Part of a small language model's weights.
Size: width 224, 4 heads of 64, MLP 896 tanh GELU, vocabulary 2071.
Architecture: LayerNorm before each block, tied embeddings.
Training: a variant of Muon for these matrices, 270M tokens, 4114 steps.
Each number is 500 + 50 x the weight over its row's rms, rounded and kept within 0 to 999. Layers, rows and columns count from 0. Numbers have three digits each. The size before them is the row's rms in percent of the matrix's.

# layer 5 attention value, 256x224, rms 0.0422, rows 121-178, columns 0-111
098:610576505531482545435514440533532467549496558528554570419422470567478391412468496564468550409523500428483460515499496501566518503497537508553468506513470531523471442426570522512487480549416482477429528587487542564474436484471432505483450476431531511504597527558475513489469398481547447495405554530535575491559454490476487505458540433480
111:546380446495469522427510498565467495425502510504462502486401456444497555484637483513464546567580478496503521638464556472474459459506486440526518455565461490567559518509409501506451546472464501473443472494563432444537490539435531570525456463409463438524572525502525445474471525432484481526443544506515542571418569576538508545479477487539
111:434527421446459476530491488605562390489471548493525415468428368459545558471478476447546576514491500488536487564515442399549611546457438551539437451480621497502462405542461493458493551562480515445472501539495498498497463550571472509449539573467478580506434528549489480468465492543400539507437510479520481555586504540530490567548562542502
100:489515498389558559566481568405489474454525531409378515453619518526503514557524473499539590519479578518467557445422501460537570515589431466497529458476487521453521491534523512455509494500483534566472449506513368465460494496467542493526494485472497455497557493443467523540502541475468394645521608433470429483534493487447513577513495450476
112:457483510464457461482498485560441558510499499524531565530518462549503476462455498544437547485420503593496413514447505553449514478522429477530519514461419574552507478467525438467380490531515475486541441700502580529498448410525483628442491473451529543562506435513474564572547583529534511459571501504494500437514545584523456547463510484512
102:539519438354484517438468505486476525480579418502535558485577517541554514565488520490480494522476542536545497481529516585597620402540503501496554540452492560542518502523450554493551525582455500506591455532457398539445513515471481600501500439519472466491394534475511520437577364540442545470500421441481546601423542458527454508525456431469
103:510548473438442490554494521511494572550582404513466540467518592544513359473477501516382543577504469587465514474531566545505515546601565443590534580522540445530516452536454577584472470447482486461508502366514544474511595492524458525501503493569407459479503478483522544565516555411480462444486563442528429453481449412460503538482520496518
103:477486522584458486540509560512582520562401449531465558500341446568471505466479539488465487487699493542502481445504515529553372468419454526538477516560543587473525534516403559569451468446510574510498465460456553494499515478527558544517461456561574506468495566490604487525485517534486528470504489494381469558537552503565572438480468532481
105:543448414498535540472444531470488454502591402492396480524545637496506512563528438501535490533555475489599528611474477552522500477452560474588469453541572553486457460550410467484473597501509455466504550424577427587474587550481512496478564448495442525535555549466447490533420545465450491481543509519626491448483419473548541548576489496483
104:450435473480467476523539559509490435479450409438500476503463539504493553557551469514510521537429470489608561563452511359465514532589532510410526470500529521455577489514418660479539446423438507606446557531407482510564545529403587409478527593420512506426520422496463547474495546531496530501646564548474481577445593617534420459522490427490
102:452431578509538512472550497486499514447469536539470501606514486502527473552563481588567489517572478548585441538620540512461508453462527419591533425505501421562535516500564504494570528532560518573526547620456473427467441521536527442575574519412515534426516453438501376473471426471462450410489535551585517548454555443475521479480458417484
102:585495490499461478514460519379475543471456550497489499544501497422567492565545547552504471497464508517509460539431474563445447597386416570473532597577437481493536560493471435522459471504487492470493376479555559486509572444570426454464514492506550566575487449488461502474485490605462489575463464525561428524485448429527557562461511505512
104:555479539661415596473493476404477532575538549523510505534546511511477450511543504534560474341471467454470537435530545472526557443561478567458577556432451467405568542476521576514502526466474493561489455490428523556520510544445510468487489567440535538413528502516468474521561424599452492509425459533504454500546541497657538503497416514533
107:551514494457502489422508501468508525528562461510378552515444546450523465506513376489307446453484494493517457500570557523503441548532584522467394412456492485495480495452505503450533471384456495427465563486501559529607459619551527592485588453425432466487527525546563436543514480575500538441473513481572499514526566504482536478534451573466
103:484543556652442453517556376489525408465501457526541522502448529469578560428545560580506487505463499441527439561438513519582498484538598468426398433418537486404486549552480491546494497499533531452469493401451547432517558464522485484546515464454516545464621483488477394498410487494520525525561552441486462431542544476518527564452518526436
105:467529475544518541575479481586492452406482458550535550416487444457426460548467526493394521567508548432499542468551526457458469483467500499465465534513543532558593483488516464499541443550420540592514475595438516556498536499475437567447570593488570506495513494482506525530452514498487443442503556417582434456561493449509500499560469442425
104:453567505442549464482477481416543641449472496484538545557556529522529526501373440568437446529538455519528513567460425465565480546502495427517432545538512511490569467503546543447462455466449478463456436557572515491492572410566400486539440522456494575524501543561490499549488465540488541419471463503534532516498445476483485388526560446575
102:544488415538477500582486527510517534500467555457541449470488573484469568519451509417446512473472650586623473480511461502568551527344570464493511483499537510537508488565423477512485519494501512438499349473559481467416423562379436481556517587481430507527502399488483482466498446587487565553490535518490511542504542585500510512501475564532
106:544521444567456514439542528494511486431496441604532451488564476525512502515428522508462465542506466422541543576507580454525432578489475441518451448473475523468568549537478487625529494595518535472562540432507505446515549408495531466448501546552526543417421450490496579476595446405628620469559488499480428477602501537536428406536500488497
107:496404555486569576477502489515525530457577469547486433421421506623481529527437532504476558441447391544537573531521476550487406526550601464432509412561435509538561449488447621583542529521517496475484552492519534488557542521528415523510501546509560570420468463457490498526559530532525431468387444435485478536491444422492498534534565565491
106:436520495608501376491551480569508514446455477533510487436504424476517511464485461433448485543485577475435417544495456486528502508593574546600378528385503478501566458499472482591454448537461514427476457613489483517541609485488547445538491576553516507458497478505486536561389531555431403458499517484483438534525542450550492432550546544513
110:439508566483483585462590522578429520576590605516508505559571536532497478483467501524514467470457495522563414505544461501542450531501533450584432489522485530433594430584450410504405528498455509596567530450496492541479473523494432466454504540447515572491515498486529560471554439530449464454431464575474534556561459541563540597503415482519
105:482524418547438440449466420576555534472553510501489607473489456497535525441602501518402541533472475536429433492467487496447450513474506431536447518492541442520661451453507444462448608503468499440550521609557548466502445517540464428552547430529420491494541596488530569511511578492516459576500530493532529571520490497447477507420412480350
105:420417547554426567516471505443485486369551492522590487525452519505513509537476481540433542527478457473516426478523444500476557589460521521569587528465519552355540449508461484539455635491532489488599556459595471556509530494509419537447486473501464507496496448547488490582498487477590582506591524523437474444469524461447520600460507416497
104:529557420462575497549459423444513377446492468460452449537520541519549393543495486521500505511441528502498461571523526471428458471506448519481510442558359468555464457493485454568530623458588498524497522437420523512563475556576459474488421502428515529477432514492566496409443539558551487601443567437497507512442539488542539523563443498476
097:529553473376556487526556458414498530475579501462479551399592449482492507505546533513489535456580464481484486483486469561550535430505476540516472469483484526434534436539428500545532575400540482490480546526455494564491532551502451516492505586499504465443436499562530535531512560556553485468573467509568489461538480453539514490504500484503
104:506505485478423487574428477549513561551634468538404496523536516590511533444539509567550489454590451387567494539492476582537562456530564410371525554454439405551599549537578548485463473474539465457473469451451546468458495506457496537533526400500496396506506513593467467474393588447474419439441536506453453420443447470450560449519546454457
104:497515573442501454516512501530483479412425569477495433500542458420538443541493564493534519603489470513498488476509583476568556431503565549500466504508521494498596533501440450456448469572430383470623427449593540447474424384539464539425443414504375544470478443483498459477532624432504554441449441529407539505477547540507511420465524547545
102:491484453509458434545460529610554415456505478603440417573479522433489561544533478512480493464400483566522475572520517475605586532553499430422549469544540416594585529493510460549505505442459547486523473434542430573511550534530543564522495497441551522537484525518575475588478543513530521499522503553448467440520440491513535523498591471522
102:467517506480572408501554558564519493514534532522578544529535526489507517464462519540507506474521459404539460561420443536455497497531502558420503451497399484451492549519542535489506480474596497488457390462550557517502529516528560488521512452444458513452526535457521507535391549584552488439512457597574520470511426574458512398551564576460
109:573539532503442484544474457492497438437477449494548441545450490486400557495410509433426529457568543481528515502493583500492560458486378485464447468513538472522438445483446444459486499465479531513487523527559546460522510522573527449541488519600544529521464478488545588552446515407519342472483394539490445564557574573440559430500403489395
112:459521446570433482457530477501524591544449498483515487572473446505369487558522460464436527548607427461541489520470478541596557468458509522388513484529440537516445494372434449549440529415491507397476375493462464490559539520491528481599483471528447470496436428504563492452450528453454534532538404466509532623505506595467466542464484507527
102:518497436508534424568522461472502483479521583417447557558456486506468470511531492492496539577525476529468385485519524448544509484503543435508515446416536550481402480483448462560610511425417538457571463581454532600591481462490451534516468501537519440518508539439425492525575479545500609476479493489478467419557504610525436548490464461427
101:522488498509479492559583391558552451611537438384503416486488552563514598564509456452480442458479598418572444510442456469490527453446435436481510529489485397500548453608522557489505534423469486499608517487522431450457487453596517545558471442507577512507545474529430595489577536523458573458530446522361502483529446510532511539546508522538
104:528536478419499441537510508566567569458461423555576459417477526523412415475503504510518473443459435415572517505464447460499500579547578564611566556499485404619533554420448474492541458552415460505433484525449530519488469563567445512525469540452540516478492534531442534417456445560465500403557504622494472403495395519530427563461514383520
109:527510486522569597617465456441488608455461508537548446538471499439541512433562440500676501468584479513492586536484453514551545465449505466473558550463519469508486540511584527546521455517534492528446531446543472583461450514478564579571527473418535515504617523464502520569487503430524483490453619518492532499555500550474530526495404577612
094:448519493515548385490503501534509544434424489466556496369343590498502464593510493542568462480430562476498491557431448497562449483496521506357521462494524524507568431488557363502478508500557443482505376494430370522510521453539533467461504557474510567529530498572538538533545497530444487530534521528548439553467502490540502501533471468393
113:469571455513431498450490503485480439554534574531443538473469511545419497645410490568539495477495456406480501552488535478488480521491537533462516473542475615511444468569493471479612569453494502484482446484479441497536510464369548530411522554472517445496683517448475527496516500529413453502471425488410571395558575424514483487424460464422
105:420428546495465462479526605456473490471578473464491524450520491559513475561444503490536523460442521435567444482459461498519518507618567523526449505498472427460508522538487481469589437520547599483569470426532547355469576481483504454586485490543446494542547496493447456525402479582456509540456439557507552635595553505490555496475524517629
100:468449447556452595505463466411529544492494548481497572514511464474565540497386551547496509518427426412495518447507563517481540419544443480528515479492379549531560485540473464560473447451532602461417532485472428445528468525475524581491462600485507465588529451463514526543504534431494560465431516459536515441477585537396496525478537537533
110:541571472502569556503496566515466463553556514569452532469504522473589371633432504461607457486533515548494533547472546475559590477530578491448405515468506497609490519408475533489494528425507538592487525521414545484441512575458555563462490435530501523618423474523526453511536503554513462466526486543566461434509553521373516458535559567536
104:496500478520588561509462585458475479475483486455493547502455563467478568497505518532432515472552470499514454618451545546550520527586556527446467552603478537456471505515473515327554468554459458627553524443404528529487524488576490522485431445499529533452413494572514632487468492478527452534523582525434521557565528543558486598459599537457
095:496441431503452587529483510505481527520453534478403587551468524546464548422416469567498513456522510463527501539452478581531529509465522513464497492486702506498527530511391457524527519577605600424469568550462537542478434522556470510593510525522489558599455480432410439534497587443536463521484513426510449358481536570506484512454472602434
103:446460409463608501612488522468539447575454518453517556519480380544388539650521534464625415514535465434506427487531507434399577488498432518438481562524481506568565462524550520467470472480561514523480527454536565573628526523533471445542457478465588470538492492522503480580548525543541551469557548557547442566381485545601554445468509490459
099:439436540548477457433442545446481490463480387549564421458528477480503467486533536549485466425533532487495528497556468529568516577525514585503507476484470570564554436539553433502501502566554527446538482444385425516535529525533449542541537393550534513432455485495471391571527496469538412548482594497468500539492534552503508413514565521555
107:508483511396555458530454439524480508548559419442521525489500497492486568492592577535465452551485388484537583457484496505554430583432435532479517579556457389443454444431491506523645496464565497623540494422519444505478533554484562489457563479534560522511489486406521525521402474484444468472474508424448434494540489546418533619523442503518
102:498406441465519495567466504463485477548516560551478459412443478472506467527490477461455514414588492550533525395497441495544442521534470462543457520588472442556489522548438445522506389503508508568450497566578430430482489343566429464562478503499510480446515476495529491414424480512538523467517475566498481501457484595519529574543545440506
108:500488412504534445448623396498514462538466582527585553476495423525483507494545410469497493524533478480475564521449529422488491467437570520427475453547556431522523539496589486504493534521503551436489653427520492470437462505476490605467552496416435399464420530552460421489505518485428435566451411523530494495538490484536437603442593544525
108:510441530489417460470531542449434452530523637597492463447422504564484484566593513532463481476428471422459485515486422494523502457463435490529486431529505512507529520527547505476452540377453500468468515558447518504520478468480564497495534514509482469453499502564514466508514398621549508470464463535528505479495522538477530521422503562465
103:410546449480503559506432575493517388402466450481576502570482541601488469558456493636433543470528515516490456448451513576594528523542448632456503450431599471539487446482499517513502546479514559460509513469475506501447447560494547491433566632549527423617556570476493556483568455463531506417389576437516458487515484533476543522490445546509
103:545502545494493577455532509458484565497440456510569541539507475509493441491461469499519552512463480475544476521478420451514561454552439479478472397515446546539551499554358613438530427536510524514458427510494484474521474477538449480456414439526539518453497445522505506440552464499425536511587481473420556526565440567492527428509496582485
113:542630545511525534495377429449487499532506580463453501473539460546412518562419507509452509436459501359455539555500549468509465570455477497500444524458526490577540540479493526496442509545575482501524515504529459525565458478473505500542567469454521463352455462500478368507451492521481422596502527559522478421499513427429434473564504515494
102:503529482578437486501556541434406433602482419488545425494467461547475523491547558477492530458447483507420471503527525527490502535511574450506514518487480404467575468434421470448447474472532490524552474404511504397503502474391491562510575504431582544525463548491498487431545555501470501450537451448556387445412522498475371428579546458564
104:408410544560451386514507551522532516488580508573560449491461473417501427499459546425460605509450506573577454468477539638567521538491451499532492447514468510455512513520513482499540527370583477541567516504439526475565456472508532553484601524464417492509507539455543567412482435436513567471535504489549569471537509493527519432610546482451
104:571491533541454503513429557464554534496624439481515411488424495500490520550480508544474425508472561532512419485495466514536546495518425549542481483592524502487471491530557551456536600606552493435463480516456541439616415539445492448565492512486511477563475485517507514522399415437498473528470511513482572414446505591584478476459482394401
105:546520522490549599434539473482537473496482494404441402434417498430453505425570458526493538552463510529496477550493443600494517519450551525454500414545577480549513552484523440534511498591436612459552495471492550502530521492457500530504548452549567469500464516455539538476556552575497441533541609601508490543457484511437578498515560503541
104:578514485563457449529497516494423457430483593533543443498470559477433560461448511470450387438483475415430579448555447531517492538571484500463479451498470564376482468510483527607419532448594526395508546527561595475499531562532530431516505559379500551453425355554497548433511568486521458467516487446520471557488519510511429460533464466477
097:531491418430483468565496533526477436550494552568606544514398537501593511452444563570487506542489489543457480369454565453508477595602507389597477505513394580543487483578456459562461521545447568488525499545516568565593539497532570473553439506456566519463432498543495605414468467442484495427483500436584430497499537476489500514527454529436